From a checkpoint of a small transformer trained on Wikipedia.
Architecture: LayerNorm before each block, rotary positions, no biases in attention or MLP, untied embeddings.
Training: a variant of Muon for these matrices, 83M tokens, 5075 steps.
Each number is 500 + 40 x the weight over its row's rms, rounded and kept within 0 to 999. Layers, rows and columns count from 0. Numbers have three digits each. The size before them is the row's rms in percent of the matrix's.

# layer 3 MLP up, 256x64, rms 0.121, rows 0-213, columns 0-63
114:515499518515562540415556514438517433473527465529485524535525476526479523483515498473514468519424615509452473532500547505545460410517484445487549505446519501495460505431505487551455577544494497
097:497394518493503518584573472500532522504453506466475505465460465520515553528518504522490495540571463484484447452472517451449454503429506578484505488483502452427508497472454407466564479526464540
087:507489521484526567517498536533497409429531435477511475477517499520506520462501514507578524489426490495591485445473489478510519569508514516503501522423513448436597552541532503573526544511478449
111:470458495534538493540516524480506513394448578511504488444463487445517468479557431547504503511479471521499449475511503503489507525459550535505518511491489538523501390570477407445558448545544532
085:540476489478503500479491453471489503502527468470525484483482522456543475573453532471458540440464471482494427521489596458513548474584501483507529544521512471521414440509561610441482538542513543
096:555526499491542469498505506516483507473499524495488512530507435548593546558477449534414489463562471524482537441486477558487544485519471430576507564466487501467563455404534445534525495548522492
086:561506542544525501551523455515449495535499440456456470476458543497429525465504543508500512457504556493523483430488546552463551570544472458459508507496566575490560507523569453577486481530535446
100:527465427479440481516481502484527500448500496535469500536536473483460486474511588497487475592564510462555420551522475488503527472479450395434494498440567452449496503468464516529522516545548526
120:518490475479514433430491576516493467548472511500536482516506506516456612485481562508573460466405423542493478507471438483478478547503509587513483534508515464487586470468499508557463509525477500
101:517468493478544471445506483472562509513483406457503496506595489496459482515532537499511497599501486525561452487475493483500495532499486548560564459438493449562472389536535554489509507498475567
083:509458514468541458463479503485470503487516538550545488550589455535433572455539495431435429507539500536503482499450548530522545491488474502485472458517488420460489466478437460522520479527560594
118:491523517554474520480483534483497557468552602452458503456497542555489536513459494497429514481504487564482463451483506435483489505454493429534515471550499513393511473531527418505522465438517578
110:482511509433509512566472529493513502519485481607502475493511419545534470534469490568514474470447612477553419456513520515457485500492505551535519511582513420485485481484471511494469500481431451
096:532459482499500542550551475481485485525541513509477481467469493468460465454466467579506520568446494539473458476505466423445490487495507440522553524518554582577477531417509489432523553556485569
103:519485510507475460478510504574507525447545441426510511443453489564496518484524511441426475540508509565472605480457431534506497510547486542470486421480563538427483456446498499488517515547537486
093:553554484433498473522531493467521580513563383528501465497512530521497441483526493480464484572488551499475491503493467476520444461497563435461522478483558439555513577539485487479459575498499459
089:557467494590524493496510417490515525442520491531558433497486441579452521516444475441430536514491514483531459532581507498494509486568480515547529577485523469487457455518527463510540469560464468
099:508420563481485460457524513497487570465473564519459502468463478535425511527461451537513507519457479485427505527529505439538493492580559545535477469569539541495471468506520553419495480519411501
097:540485445510563459433454526460463525491558547498471515505499525508510492469480494511501487475492535543515520481596617521504512497449485404582502447501446516494500542449551531562470450537467532
091:511476442453572489495426476379524483544438547511548477444489504535489451571492564513503457536526552491520491549555521464452538517468477474518511511509485490513480427493439472472521427515505556
096:467515449530444405473598460476490519403566484471483529501475525544523501527482456538464465493505431477473543453493530468495550529484489482552437509518564593525548544530535510468527479499517495
099:551491477479519431481533511581452504562498496562408504515484441488507479434483519447467523457542457391440463533527542477557491513528509527563485507449497447525528463454486511524523538558527500
100:470512508481523580505482585545504489523489476542487455528475475551423532489481547579519511486438522529490397552502543410519492566484522489470548466457515522449553452456478488502477442501511447
098:575487498501483478525518550559517501456557467495520476490486522474458492562487557478466495467527480530544504485442436478536458546555492434495508524495620509588461554483477507474407488425488503
100:491459613502478533521524516521517486540505491507495461415492527514571448434564482493489535455452492559542404486493459508484566561513455498514495556516490453415472503475449503501483499578505509
110:514531439493522504438490554466485529441466578465533435520541471555470418486538465522518506501447533438561499466517550476454513462573505473541489562543490548540437443541493522559470491499513543
100:500491460543603518436469607497457555467531454436473536510466479522477432531581552527486570515473508459467516487525478553526526490502477421528451509509472485475447526522522542487456523538505469
108:514488507485447441500497487418548440473561549511518460486504544525481550516432470539475531467480512520538440462506537515447496493501471498593488479544528544523555434547507491540588414463504558
094:553525458555509488486428488426523388511529461527462431498563469411482451496520526509517519478522544509516433489504546476511545577541521559568473519439503457469496512484441491504534474477501494
094:500485480504613562453433599481449518419522505504534468573528452536494531482501481520519523538499452491485514520469512488514514495557547543525543532476473475392447545483507508482486531459563519
094:547514507409475490558545555551472562521461460504491532577458492537431551456500514433505513514494461497526494464467568415519579474462540441488506495439537492453488513453491483513496513463487435
093:433497497484425536536488501512512549546506549509484448561525539523529494485511500504517497559505488514533439489545460507483575418576571465514538485553543431495528534489439440441470472562503436
118:529523478499557428525492555455455427472469531549524436401491566562474416498531501538519520518472477457560478491514484483560528533529501516470445475568463487508467479567517440530509467511470540
104:546475549539479560477459479523491455484409519464512541609428530474461483499543467552514489524446450478435514533472563418531558506501513488505512532486541447485502499498486549454429537475463477
078:585481476415458542460497509478465451469513492485499467478501509465537491571528514487483540469432565564493509513416480533495463464566547447490592534470509556527518506445525561491497573507471477
106:529519539525572462491516481424494452568468570545479441443494463490499476489500516492485384512512568558526430501471501508475426559516526504536559495451497522500482555521514464551475472466564517
100:506519552453509540549424542528481506522518559537500498491505540516455525505494494474460390401510524514583434486484450514517540581535519572502529471504484431519499497423512532450452490517487495
100:478501538468469577477504486565512524519426449532480530455408447477512536574514464553485466472507490525485505439451476507475485525471512518616485557548545491470568515466513475444550444492523503
099:481490580509528466548529481459515454455523529529545503547499483559517546468526478456455533609498507536483539490370467541480503496495523467453488508493612506570520524546530515506474494500531458
096:439492472566515463529448480479446555549493531506450487541458580453461520551464543492524512497502462448474473530478583472525475500595615517522476504492521460469517476437505471518447518528478451
110:533504524533487461424516471461472483505530513471442488437463535435538530539515499492479538524481494428399473437475482463482501517543482443491462560607498487469526458527488521492523504621489510
093:604394522529481521476567458495530565492478491508493481536520409465496476446451457515443475447448497539537454491518536460576583520530523503471538516478520532494513469545499539492460489538471530
092:514492488462440382489495506498574520494506475459444469475505461507516500477510532534478547525514479452502451496484548507499592567576513452492472470531543504466464541512577596485535482434466463
089:504477424544528480486539517509470512495469506499460474517477458560547492420521503479448520507499566498465451520479440568503441486491486599517587450493478498521456543527484562505464501568595455
101:523448476535459440475515537503497563549457444500499495522497522420410531490517502481444462468504470476509553503524542455510493496555598550502501460425497469507500477491460620524473524516567505
090:534438500518462448396554415481474574488540504481538480521481440560510523533548498430525458477532472502482443525498570514482495514498483465520519527561504433462503433525538537538487459438508544
109:471484478528496479499427498432560495445556493487543525536551535588463466418518574570470472587517519528487508543498480527463485482454538564538427454496501499506496496457534488489549532430509520
093:508473425557476441549522463432511493593543522542539484545487496523529484516471567461459497554458442498539508436445457544508521488458493452532511520452526437474487546520482435456519542542563533
092:504470546471503470523501501497516415500470479586441565481479534609523539496459557537466432438548470444499530503483520566506543508533490440473460481515506475515473554538441410502509492504518540
108:460478561509484500447479553475493447516438447507474486518457519509487500559521499587466486480597523507510524493467513469472562534550463553426466488493511537493502437490411541538416518578476487
104:522471473480496546458525531483442569530469453503389528502485448511461523466577445434508434501465475524461514482478490470542451469537510564565557484494498454523452529529510483456572508559482450
093:486484509475471449539557551472479532474458527591530540509460486472511540526528410464460551457483446446516481521416530476525506497575507495547571546513529478503497455535487487459539480560499595
101:472500484474451534553468493463503432551443496538515523516382543476507509494499510523496452500531513475549376514536506498476502551457583537481506568492511438527436532480478480480478511497510589
096:455464474405540557555537533487549432452571439455472499472471511452495536483585447563467507472489472526544517456500486537525576522481515502517511532501486497517474492426516473494492552576562504
098:563494496501473458437555536556466442401539436506521490492546449483471424483565482462485487511515476517516542519548513437435465479570545548543523551467475483556538480509555525510510538510555493
104:560496471450510490544392559474494463495536497481505496514575503479481498515533485501433498594594429514495499496441480522551529536526505438527438500466539480491466501508449567513554481558459513
095:484552536517513554433569509557513458466537532545521467493452463530499481433516468562480434445496493501467511514492536492487471484516496482466389528456582529526482458526428491549431505464571495
090:475546482576541496475596527564455472480500448448553506487418570475487554521469508498534458490490493490528470503465545495461516471552586568456488536497534532436495473493431547455460517508485463
097:515510412498541560502478485526486481487477451507481484539432504528500545449463511464463422539520524483525536456404569595486537514520494476475520561482523570506416473484440544508504472502510435
089:508556513522511474508552521554425462481468475532560522498457509488518523505483518499553449569507516468399436511470557517448519511534511513491565528530519429462509466519428463420556489431560498
089:493425537493489532592568535459519519465436520451551504426514523533471401509483492476471507444450486522508543498502512488570608523525545494531449528488495461501541446533536548488514458510507470
111:468474489523477488490480489452461494485565519612515505507534515499470532521470398500486434591519474560567469528505529434491537465498475467501464475516547485409552461486480489487499435555561493
104:586509449565458475529528466510431509525537463470571551523470482554440480546527538491452423544475493428477513497465479486547552548513522539511406546488522500482501468537523526431488463533547503
104:552464463525503517451470479395539492538485440538604477490475549464492436516511559476505499523533485468553513562434499501506472528490521502518448531459483423503582469449483427517505555527479502
094:570427537491554511456436524453559442460586530518465461504504524478506471502520489472513554465578514515454481512550556562461505472539510457563519465515442493472569461454531488491510510492526419
099:492594513598521467457526475473443476520449500548587459505512532567539458532512510547479483479446518519470459527541572479471594523523500542500440448488505466454472551513473464476488531517460473
097:570481427418467508491533523536440515410473515485456517543551516557512483487481565521538488476550534521511489488482455428475461479473536477535494562526526551463457546407473445467439509496469494
087:523486441535437456471537538471487504525506449550537586479507457526503506490478459481583448494447473497442469435415450509491555472500545528526541453450553571512449485481493535493461569526536504
105:468502412549518504529500583492420529540511480527501500478458459517502586491484469504494460509431504516447454490528422436496512494440499560575489532504519471518541469471472518435471585533515555
105:511465545522508480494543545523409568503415518487528516516442459519522471461524456473519498506552541455444489458508476468470564508453479551556524511563546511492464487479478567458625472510524468
103:495442511493538573460474451510533549552496518487425467507511492528451519525441560533491490503522390482483466432451523460550425451541546457523497490532536502443463553482537535544548515482493558
099:535438495519479511422503509492462502557520488565515516559406452505440511411508522525516484500512578380480513501485489449559535485467486529494567532548508473524480550483435532489510526524497456
099:515385448566516462510473523424452515448522497495480534540498450486462512538488523523492481526443526458493476505507570535476603496503559529433486496485470532478521528532452534522411514516473426
107:533567502570518448523496563504460443508475468485512551506464493474501483478553559555563501496499494449537508490461510440546475527548517465437417508446519456432465403460459537516501438539503471
110:534453545519585564561511526526469458479467476571460476488453493506499505489481510501513483475484469510446457514488502510456515462498475469419486570499525472532509499446492421529385522578552427
102:503458480449524502506468483462530489447499467420469589564579539521472484400478474561526521534446512522472488490459494511528573541546569518504425460526487500489464523493521547536457552506444494
086:503489544537501539432517529549489416583528517552557524465471485513574467487441515570483493471499497426543432464442450509536469474461498487501419427524500434526540491494479554478512490497467482
104:602561533479524481528516514395415541520467475542454553477513555488536559506534532487491449506510554531487489465481450497515466445490497530454474530470533512464485478469523423475500540556586492
098:504434514448485497479498457519493484470478502579454501470468555500475541437553529483483539502466476511491417553428551505508634506561494519451477534436535531525484550457502496563518454536485491
104:569542437548422562498571488486491487446529504571505546452456480536528513477546454494466436541442452498542474567473532451493534498498478450456538491472553551474451529490518450452467482522552499
113:526460501486568510486520493507504486441548462467468514538499497513473467493582474455451512512446501446471443483543511519514509449461482588581478523460519545431541519516442506417612524514504544
097:503454555548533548493540485504517493531418499493493522536516492481524507478484538500470471462542581466484469468500476421480477515606501492532535426428531484434471474447549469457552452450576469
085:487543492525502447487528532519524497533554508494531486500484486631464461461454489455502482571506539505446512473470503595510514513493578467508477465376494544487489557511454447484485558486543475
104:491498513510503516543480474536525549407496534390449510480494488542437551495491500529499483530522479467486483454557469434533401513539550492525526477524559486493387501485526499467500453433540533
112:582482514496496550501444445518512453550571428483473493563476562494490481595535553457492504509537426505523434505502504421507517465477499520497472497447510410503511487465483428531482442514491543
100:569508373463469525440497520499513526469546533543558495542448503503536511490512492475568503526439510536476510499544467480519560463515545386454532535571536406491505492504489489522467492499471513
109:569471481507456448421424533463490467510434501512482555548486510485461503476469551587525468465576490464514548490438485425495535488531488516483465483531514474504560476541494562597507515509438490
085:584472451523511483548513465508480510500478468536483530553540476516461562570545448458458563526513513463531428479469565540463490480495508470517457406462531546595533437551500506504496503564516512
116:566478481498516529465486554497508494539501555524463475602447558472458528481548488513525524510483456464534410516408436535435513512480522530474488477517453440484554466526428462503504484574456525
120:577475445428485504545514444503546533511534490539491569415513496549489493503542534554505383518549467485515504507519537468551441539522459477520470519465532519519460497438469525488438583483528470
097:548543541460483515511470479427460491492465454482429578583473526493484558458516432487425447556485508532548459471462492510478524494496502491555468433452511514509436554457577481550542488481504529
087:554439412480527505521420487502500499460482431536480443500483525499482521466541494495543521521598478516501530549557524453423419533492502511417491517526569498505499481476481506554542480521589493
083:497495496508476523476542463428482560502484471492539488420552489491458429511477547534557530528506564509479467493501534560476465587444511512511534463473561443548496490536462508489614590498496516
097:520534509451520570473535501505519474524527421501517506461499482484456558463584464515419489484511422503520429504505492501413511523483515541540418514375536503535453515515486521494511508504492428
112:458488443494480435524542494424501444517458507538556473550448578532489416499465425538514514471546438435550516484538577520540451466509513502524496491527509444545454508480476467488477458510546555
093:460447428471527564541508532491523575568462519456423416547553522504486488484511458553463439477485562447543470479563549503513483519489502485517471506481511485468495423522559486435511538461547480
102:488548515528467469530489508530464539432474535499556443522544527592491450511491416516511437511490536499529543520544511536445547506539494495485468514487581461480568510502407489503390521490466468
100:527459499489580470488513456464484555474454494469548410501531466504535530569503486594491494519496487474484513413471502447496495482537510558508444501476575565560506480481601488469530481491551458
094:535433439544463458448522504449550460479530534567551560511469472547428464496541564433487475513483534520518512500519498548497479537464480511571422495423451494487519559510442526543486493547515546
101:450551496536490468490518457509487410492560503451535488527520467499456492453478481481404466554436450458483511410502512482508513494534539469523523475485514405495512573602468501528466466481548534
098:510494483512516433505508501468542442437538474526511482498470485498443406528514496517410470512517499552560518500552498450592425424493540454522515498534512541540440553527518538544471482570529532
089:543529516467555465499557488508490520554515455480472471408491533538479524473524527516523527503395492502469592436456497462574466527559493435460480569560542464514528494498514540543482489522541441
103:514506444514502572494551493508556493497468452478502462503456466495523503530494563524488513476511544500463452474521508437476532546504470435507497548437627542552549439567449474501581531457465537
091:543608537498503532529476530452503466480581479543543446525431557494474515452474491497509484513530536530546486560428512564483470490509554443462517535445524472479434472481473430436475545516482463
093:525450458482450517432571483492582452567546475496497568449462515503500403515509463478496498495404497485484481509513525508519525527487446547513455557438567521526544524469436494518541558527522484
102:515485461561485466471441546480530438428517488448529547511500553505428530413508517511551532566491436437464598482510555458517533497520474545565509490507521523522474477508470504450509484550520432
099:527476529548536459468393456551523480479504516431521484507480446523535476453546489507511466504528532509522379529610506461472521536478488569556476467488519513459471497487469436494535510522567483
103:511438453502439525505479555535570468568556457474535519539527458535422528470500485585451536489490468522528423518472532457542578530465473526501499519500519488504462530499433540422533498546461465
098:518484575563553505467499541507475468502450481587501465572491440445458553377457546506491491477443538510501486500515452501453505461458473496601501505519541503540475462506480477519554514553500516
111:481551482454524498506524540471551446481475501498484527496473505495475480413480502478464457554483451484509636468504531499568532588446544474506430435474530473506499473445558445522475518497470552
081:522443539447601475439476490485550509497474460392454491553538471502527467533534507484460445458504453491599500505477479489476523497492476496483579471530487477493463434539536469553546567534498484
100:542502478442494469518505451508466550460471513514453477450467472508526502562442454468488408508509503500492401543538516432501534523436521440466548560522544507485481516488550480464567444554578510
096:556486460479491495467469479490484452456564545545533444376490456567586491561521502491512555568523492495481459521506560472474490508473451463518487512489540503568523585479521509525529512544439491
101:525496379503496552458555480549532476511483417468506528550464535488462561488445489497486501474521485471514504469508439478501498521547546549524474603542512445523544424487418456457472490527498507
093:511460567474584527495481520477564565509494482501438424535521536488514483504531454447522506527531514544469455533439489520503524512423534510570567573563488527436483492416517462481475438486512514
093:517490451463462499550466514495478469547450581577531512416516544530548481497561443514495488542535428513523544544495517552520592569530546465523542476516510521539470422481457501483497506469542452
095:494494472589548479479574532530497519464428517442501459515411511539437476468492505540526474488502518458483425497503538472559472478467509570538513536497431480473519517540530529521428444466582455
093:538520450532479470489460493538473432456405473585453548466427434478486468459491451546554479567519496518480527464507431491536498492488494495533533518415554530544481523505427536474533506532536517
102:500536519569478478476507512494484467458530494539471452499497534495491466469502418504511446603493459522577541518545561439444552493496470545512491537556482428517547460448559507581544476527534542
109:479525527483480451489483517407491462471517497483543458550533484482493484432521511511516488521467525410532418526530480546557521414526503490592456544496540456467598548553497530476519512550475474
092:534501515489521512455507530449478471485436496611471513491428539532483515456510533541456517549432523466567534550411496508432465527449541530467476547497508547482506539545532487553470450513515423
096:474503480491517478529487558397473435473561566529519448450441560463495481483507525441473505494552533435536509542459482490528481570515496492512445509455517455453557526480460467563462528476583536
106:462432491479538430502465518496510548504528513448503433542504543575454501490500508609500430457461484523485511463499496467546553466462483582510609565533477499462480473501558523525512462513503528
100:499521573438522496486497504435535469548490523504491454490502499491452542475488606511516501451450479583457486477479540464486432534571566584560531440558497472507496482502492451482471454481433483
102:497553473468462518474432604495496531497562501485453508390556560552486493470481577508448461531508537493524460495513419463455551466526528505521531482499478501535462538513589470505550491510489466
090:478487557531563586432440497524495490511480464415447532528517504520482467516449501565518464512499488528540443523503540423505532503506529542479462514557439504515592495488434538427475540514527554
073:500520559590499464479486465491388534491515463454518527553538543501507528518508490515434430478495508455466473436410501520489493546478500473521550434532522465455541528435561554548473534518478528
105:487499517494497515498461477419510577470489540503467410477465541495445564519475521557468462518430497531491441531515570501443441508556545524517493468526516483511492483549548414554520552507439565
105:537444538475419505447463472502523434555480466522541570482477461484527446568499549538499450482522527503496526483442456484498461556474485500483559527439553527511560504432474573435509500570529476
110:519532489509540523493481563516458541586526491517483443559493527538426455453553555499526529467486452434473427552460460471535465468557518444554496508549546464446507579519507500488457450478467515
088:508501446479507460451485498475554470513597434530526592494509507493459584450470451511522501481492434438527558481533518485493478527579493419524474530479555420470479480514437475473503495478457492
104:547522568522439421488476499509491522487514560518551471529492477549501528452507463502501501532484501424531508516429547404492601493475521501461531554539477416489460421462460497504522478519543450
078:532469543531522507429525476492467507452471474510491468532514483501439503448517510549550473490444438515502588419557540504472489494567528498446576500410501549473563510508423534501447475555487495
097:542379503473471461498459510505468491531507451530418542626495480512506553496519483501496531512552513510487551475458472467526419528524530513515491520515492441538451536474531531425484490570534545
090:595498509491525521488549470502445530473507509545487502448503494519506417467514497512529478573441535450521535515528505449460405552529502488432456499517543510480458460393583499534554502541509508
111:515518526477522558469550507435443414499519482518532443509509568467465534519497495605504460558499546530534461510475527547437448469504482486508556537469535497508439503544507571483428471483548567
101:570537558461551494471489536550538491487469470458530505534488534495537448554457458526554418508519457538512498437546549415571475556444556557546539489473473489507513460492478546469483498542466543
106:551531531567514508452471452524535516543470406421562494449495500537530517532518504572541403524476480558527483478518602471471487479473523526452462479474541523465538479457468515550519468509502551
105:453490482524515466485521519509423511504501458480439547507486464451465544509431480552409494504500502512472562447415570526503535466601499526512520442584533499454467492491547533473494550553484485
113:507480489462525497498442427437446474569452498495470512490513558521459494515484499529508433453467527487525478546474565426539535438445576553503472479547488445454586495550503452554484482545521476
105:465502539499467478507477545447445476454445518517558468573519566477424562499551502543521517467487489578523498460499506408483516487532558575552488529513518531443520434465445490529477468545445496
097:530469524535538491481484508537522426491476537512505522544463467556510542568451466451533500507478488471496391516464527554493563551436473565532574548544539513504541474486416512501487452474456439
101:535495523567541472466562490533446500503532496457524556503413536485459469482460546521535503483508452439507464524568522445544556469464535494469455487520521515481478389484473532456417568524467468
098:546500529477462546476481471483533474453564501531550453483448503513562533508497448396425478543446484442497492501498480515507644508498523500552470567488519477466490510476480444524538487558519474
100:530451515493561442512529530472507537531504494518413511503491504509462565486536570515473513504490476510520526478476420490560422492586499558457442417491529473504457502432499502533557518471543412
102:443461544515534481515441508477513502539384502468498462478437440487491434472565493553483564431571495464538468496512567452554532532474569467457527496548500473473462462509514472550458502483513499
094:568470508475529455424479468513566503493474539481539479467468465510458490540503508410419472528573482543522488465479530479443527536466454454527505555512524513532458533563431493510495490499533616
097:584495482480518527423499482495521550525442502416489528506485418546467477582522437462493482562482480428482489503507538439542490512518530516521487550522468443507466488487502600563557522549502491
116:473507491475508486575464506550474482455520521538508461465530522520544520521556439513414455531521482524539434431431546569472480514539531544548508523496506442506446526523513549458407562532445505
103:464432467457531518425563491471571493496421442477500494541482547494468545503501511530563505483432507425459470488573553482524539526553521457540478578472472509492447449471488506477461479573508508
100:522489556521531543550492532481462502518487531469509505537398491475505505528461495535497534578540554508429420512535588477427494566516546472477527467480519551471452531562482424476502505562487470
100:469384574500506525512559514505526499532478546529454506504514481466542522499525513507524515445518497529521458391463475506544444526536465453543473529606547441500462458499442509551478507466442494
094:519534557566488502479575521385525448522505484558496508564466520514545475527540445473518501471467500441516501483514474530578512523562517519529473421514529426516516528468502522424486457448554465
092:509492431464462524488494461571545514545471546404499543455493517510496504490542515527566475494503409469495508500552574504463463530504513515519570492464551476435543432520512464464530565560486569
105:494573511474440489444549608493463483496535519488425541575495546513525522467512475451458484476487567487495473487454423453502548487548513502501498491507544523440538504490480427443549518579463474
098:475495544568440563515473452435461514414527500514502503477471525537514501432435463500459481522459407451579536497501445477477489520480536522587515493522549527517490476518467564486532490455528569
108:481493501563567462517462548482445564491484474512482451525496530518475499432511460489511489552554548468499448559463534533431451442507476448497452498467511452590508522411465496484456472548539565
112:485446542557490536492493445510486552539515536443479544512542456490511525538522512502447387522452500512491444454503464434517514462533501528539495461467578481425541535469581476495565561507550513
098:525467471541527506533555467509534546495472472466400542503483507457474438478505508479498406548590502478453513483549523447521518591479543517513468546583491439453483452494527476454530538528497535
101:488460528486463445488605569502503469494476585513495503438512474530527451461472429592552481516497488524561469473476501495501431512519552496469433535572510530544489461529500495561478437501519544
091:522532614494461495507501555515538519421473543470517475483532518510528449524506502573447527498539472474558548397448522496545506521530470449417474499510500440499484519514494494486460487603506457
116:516490545490525483460478446393509514521489533506537515465500525508506424539533540492525493513442487387590487471486536486449493444528452469528492560481499491480544445531551486450583467565520511
114:512472470569497462534530453508481562505507489486467469557541513597450474484509534481528481468474488539490436476480577465400511439468499534444515509436459425461483443430521515497532564508490516
112:524464514536580427453496508467511439599594499531496467480506451499491513512536501491488463445481519554522469488518542534510481520550460526499489417520483427488523530492454452577496444558547453
104:472551471502557520437550584537468497503474432498524536515495472599435464534460466462473516506523540445466517471491501466520550495558580485505503521536482448498464510545445544456424481432470483
085:556533444427560524591484487414494537505452452551479519464480491498516479513542516555472490504541476498421507493541460561476491478438528459510503507523533517533512535474578482417524478543467577
109:491522497461503511431494545446468523491384489554529461488491520470525526488526498478504561492446482547400493450467534535492452574530513541558509524570548486456541504561472492510562500519423495
109:483463509429567495512501493391512509573453492520537499507486518525458503548606512513515474509474468510508465435448542570472540483491498564392477504466464468504528471497426474552468526505478506
096:472516460487531497499484504516547443516513486540530574530432462555377509453502507503455500469517474536506467457497451536470491502496509482529453471537500429559527521528472382529573521535483569
104:520502448493542492496535498527455506499511500541469550594514495563491461493553514534532484561501453473489500537505488503476464511547502482537436426430538478586412479529551423437427529500495549
091:488540539562483549426521559463490502478438494533459535423493505470481531530494441573516474561432482540489539497523525511453487480487612475557463460493459520476479422446499500508443516501544461
100:558469409481477539488514517454511503516504500560497460530519529551439444557526503463470446500509487486418572515514471423597506479487554511558482529442507433545454532499468445464502506531463517
090:499428545493535451453502576485543491443419413480520482458506487517464546504448471537528498474567492494518501515518540557504430510592462558554519497484512559455475495504440539529441514524494455
125:509549520484516518503439535516505459461547433548496565524572510544461457567513448523461483573527493599504508492445504518531525559494460404497470441507519456464490459501440473499534504566501535
093:530495426531527547522517580510506507518419457494517495465565511490519542476452457454489526493446417545506469426518494535489538538488594422476503532560497529460520478546519531440462434519505524
097:517435553469549476497506505537498519568512508517467426500464452536501564499507490610482455503516597521455451500404496463510517505473486565476542522459480471542546497518494397523465499486497472
113:483491512457507435484514493503449511424533513510422479526538470497518436420551456490473461484534503503564496619436488484535472530545545469521527521552536520448499421445491467541444510529514470
107:547455500572498484531492481419438564457498530551523514475510497437436401467568580576453511474510551470494477445520507456460441490471497512511435487495509518453532447469534511481538490491484498
106:512438505470457604487473514498593504542475474484493528528442441516495400515454578480434450542511522495531483489481484509507495520482454435596503491494497517560463451483538527464521458487548503
101:552467538608559517500486490501549460572498446513505476446463584480451493461494531525419555533420463470488452499441521446531504491510497456447475495508523509579439477491510492533462509500550500
101:465462510520505490484454555537443491470491477512537523554481575498399445531495490516488487525558437490513513463500595550503518508521517457526566428455510517486460486571520550441534514413549513
098:490404477505538502509482576521459482509511481608565468510456503547531410441505485431449486468479532435470449521506507506453473485481547560493542529452443472472543471490509500494532425480480486
098:542509519492492460469479508536483488466525468523504434474538441527544500501578554408485496459498518535522527449459459552451526486615492500453495570520571471478482580429542526496478508546530472
102:500522594573513463505495455495461460536487490502488470412466543525544402476516490546485505580545504476523516521446489559503491496457552478516493476561507496495488498554477504569481456588493416
095:543527497466527534551489486552489454497470521517469471459508540561487523429439498530529590557475514451484538473496463516506477536505533461595482411471486414486418475521523537423472482503485534
096:488511508488448499473503477513447495486519536548501574484515540520401520479514485450468464477472487514454569439491492602527510541488440476478499530492634458453502481456522430482501511523573497
110:474513484537531458439496531457539550497457457492477470517554532485527483477507559435487424516556562481575440493493464468484438495463511510546497455480542517478588466497447443503564544474583532
085:564522516424526533515485514452492499477521547465537512536559560514549420487394438481514473455482541508462449456510446551514528451500479494595499444530548507468498510480457514454513545498474562
099:495484477488440541550461467481481518484523429520498512537470453557487520467482462587480464491579540514544445495461481510478479520423564602554504456439522460483458546507472499498496483451590506
102:471501441445483532459474468464488577473485514505530508444464507464520468507514409525500470497503552477536427520526558555421435500528578509526501536519532521482560428570552507462464505566467509
108:525520459532468562540495546496417492466503460435389492499452557488441559455538469481502535597516504532558485439524463453482517555474496531538433546507517542522513487511534477496509450483462523
091:524502500560465483453550455573429455482476567493459514537487454502514442449563490507436500523523468469543506507539468450574546521548496505488493530479535520472519416469451588514458430521541486
098:436528506552480472512562529483465481436469492481533438537460504515489526477541461498412546540508489495523439447441565480498607493547488472547525432477499492530447539527516484458577475529442519
102:519448569515496560481440481499510545560535592549517480541485520506500490545481510540507456560485491454541462470454593472530519501489523508426563474473539514458545477452441496475460502524465403
106:522491500436529482443496487536544590568547459541470569483508400494526530459475492501521476452469475475422470433488548444512505489522533526548429479534552457469510493488558539505535530524446531
092:542509492459447537489514549472467521427456450515550487463476446463542463492467496452525436514587498396529497539562566475510447523584525493571483541522524451501543488525481494443532500511477491
108:466512443486520566485394496493514522511558493543502498510529454587476515501491445514512497583536481581474483442496501563518602472476534431561480488531488513495428500459465500479465461486506545
113:470473499524454414526546484454470441437530544529513537550504530497477488425488497555459442495445488466521555476465441478567494488525573512576511573479491494496571501530453433496482486552498459
101:502478569478470555472448558504517488507511530461505491453484508505456556517465450553593514405497558507417450477476577450531483526547552516529499512466554547477516431530463482519454519498459469
092:514443429570512524518520499516500444507433556442476518539562513551474467426455469536470509464487461536517575470464484496593453495449532450492539498531524519497542457485454562547449467516552498
092:458462445543545498427536517538485505541520516478419460471487494569495481469560502544453480540419524475454521530509433558488463558522535495499417491492475457516422555466501457530520463430523501
084:533528512508562482499376568480499553529507493478569493515464552501531480421460494564505490421479498510499512484532487451460510551594495545538497573490516516511554508492451444490470497478453557
090:550402458520477548511466501499605539495474486450415486497508440511365558489432561525489490511460529473497539477556501477499499529537513504504504436526547517458506456476516506539499476481484496
098:489438448494421466552434491507534575494505528507555523466437496523534449487473546511469541522554493530552477488535489573560505514501548441520485457468531405541530528577451533528519544517470490
099:499522482481455515514481504452472424453540421518478504469500522428580507503524435448493451523495507454507436517482485584513538596516500486542541537486563493456548509515537612468482496530502501
111:546441540489515464498505556537552540529497451460568466565507528531492528518454556440490521475467455505446533465501463454497486529499524525555572358487567492496493481461523544494492534494447471
099:541542478549463466528455505480495436442547515544596477494547555568495454472515497474524528563499495498507516454513521554464497458514603459512448472519526530390506519508436480493447520521462483
099:562402440522467498468486562501519551502524531495515461510489496494531509529449530476487500384524509468494499495507500524532484469506531548578532426534517535454525416466556539468560424514500556
095:537490537551504483405498463472399567495479550419451538430578520498557521511520519465534516508524501441490490460535550472468458512487497605480480499489549486518503444483532439513523508492520480
104:415476416488526549456502522558523448478482457546490499461499495549544515493513474546446547544553497508558419532440496528442531552498514505445517519452496479478579439442461452551472488478491476
095:521494483584514479522418538444461533551495517510552444496496498515548526451513497449505447514488578551496453426545499570494481403522444512517531432529533483489504500496537564476516479520421528
083:482444491539563498460488464561531519533517500492482555507409512506494451509530505508419506503447604480479437483528528510480471525490464574513523475485510456565504562534557513517494472612448491
094:479481446484564479523496518440551487442514537497521483552445507484502570554459463506517430436528541641495483444506543533405541483446505509513533523528509500538502486532522466483518491541525544
098:517505508505516553452508551455566487568521535446509425438463503471469419481564431519423502532558568523554535502509532522517531471440472470540464501561499459521496495469439491526558522521496452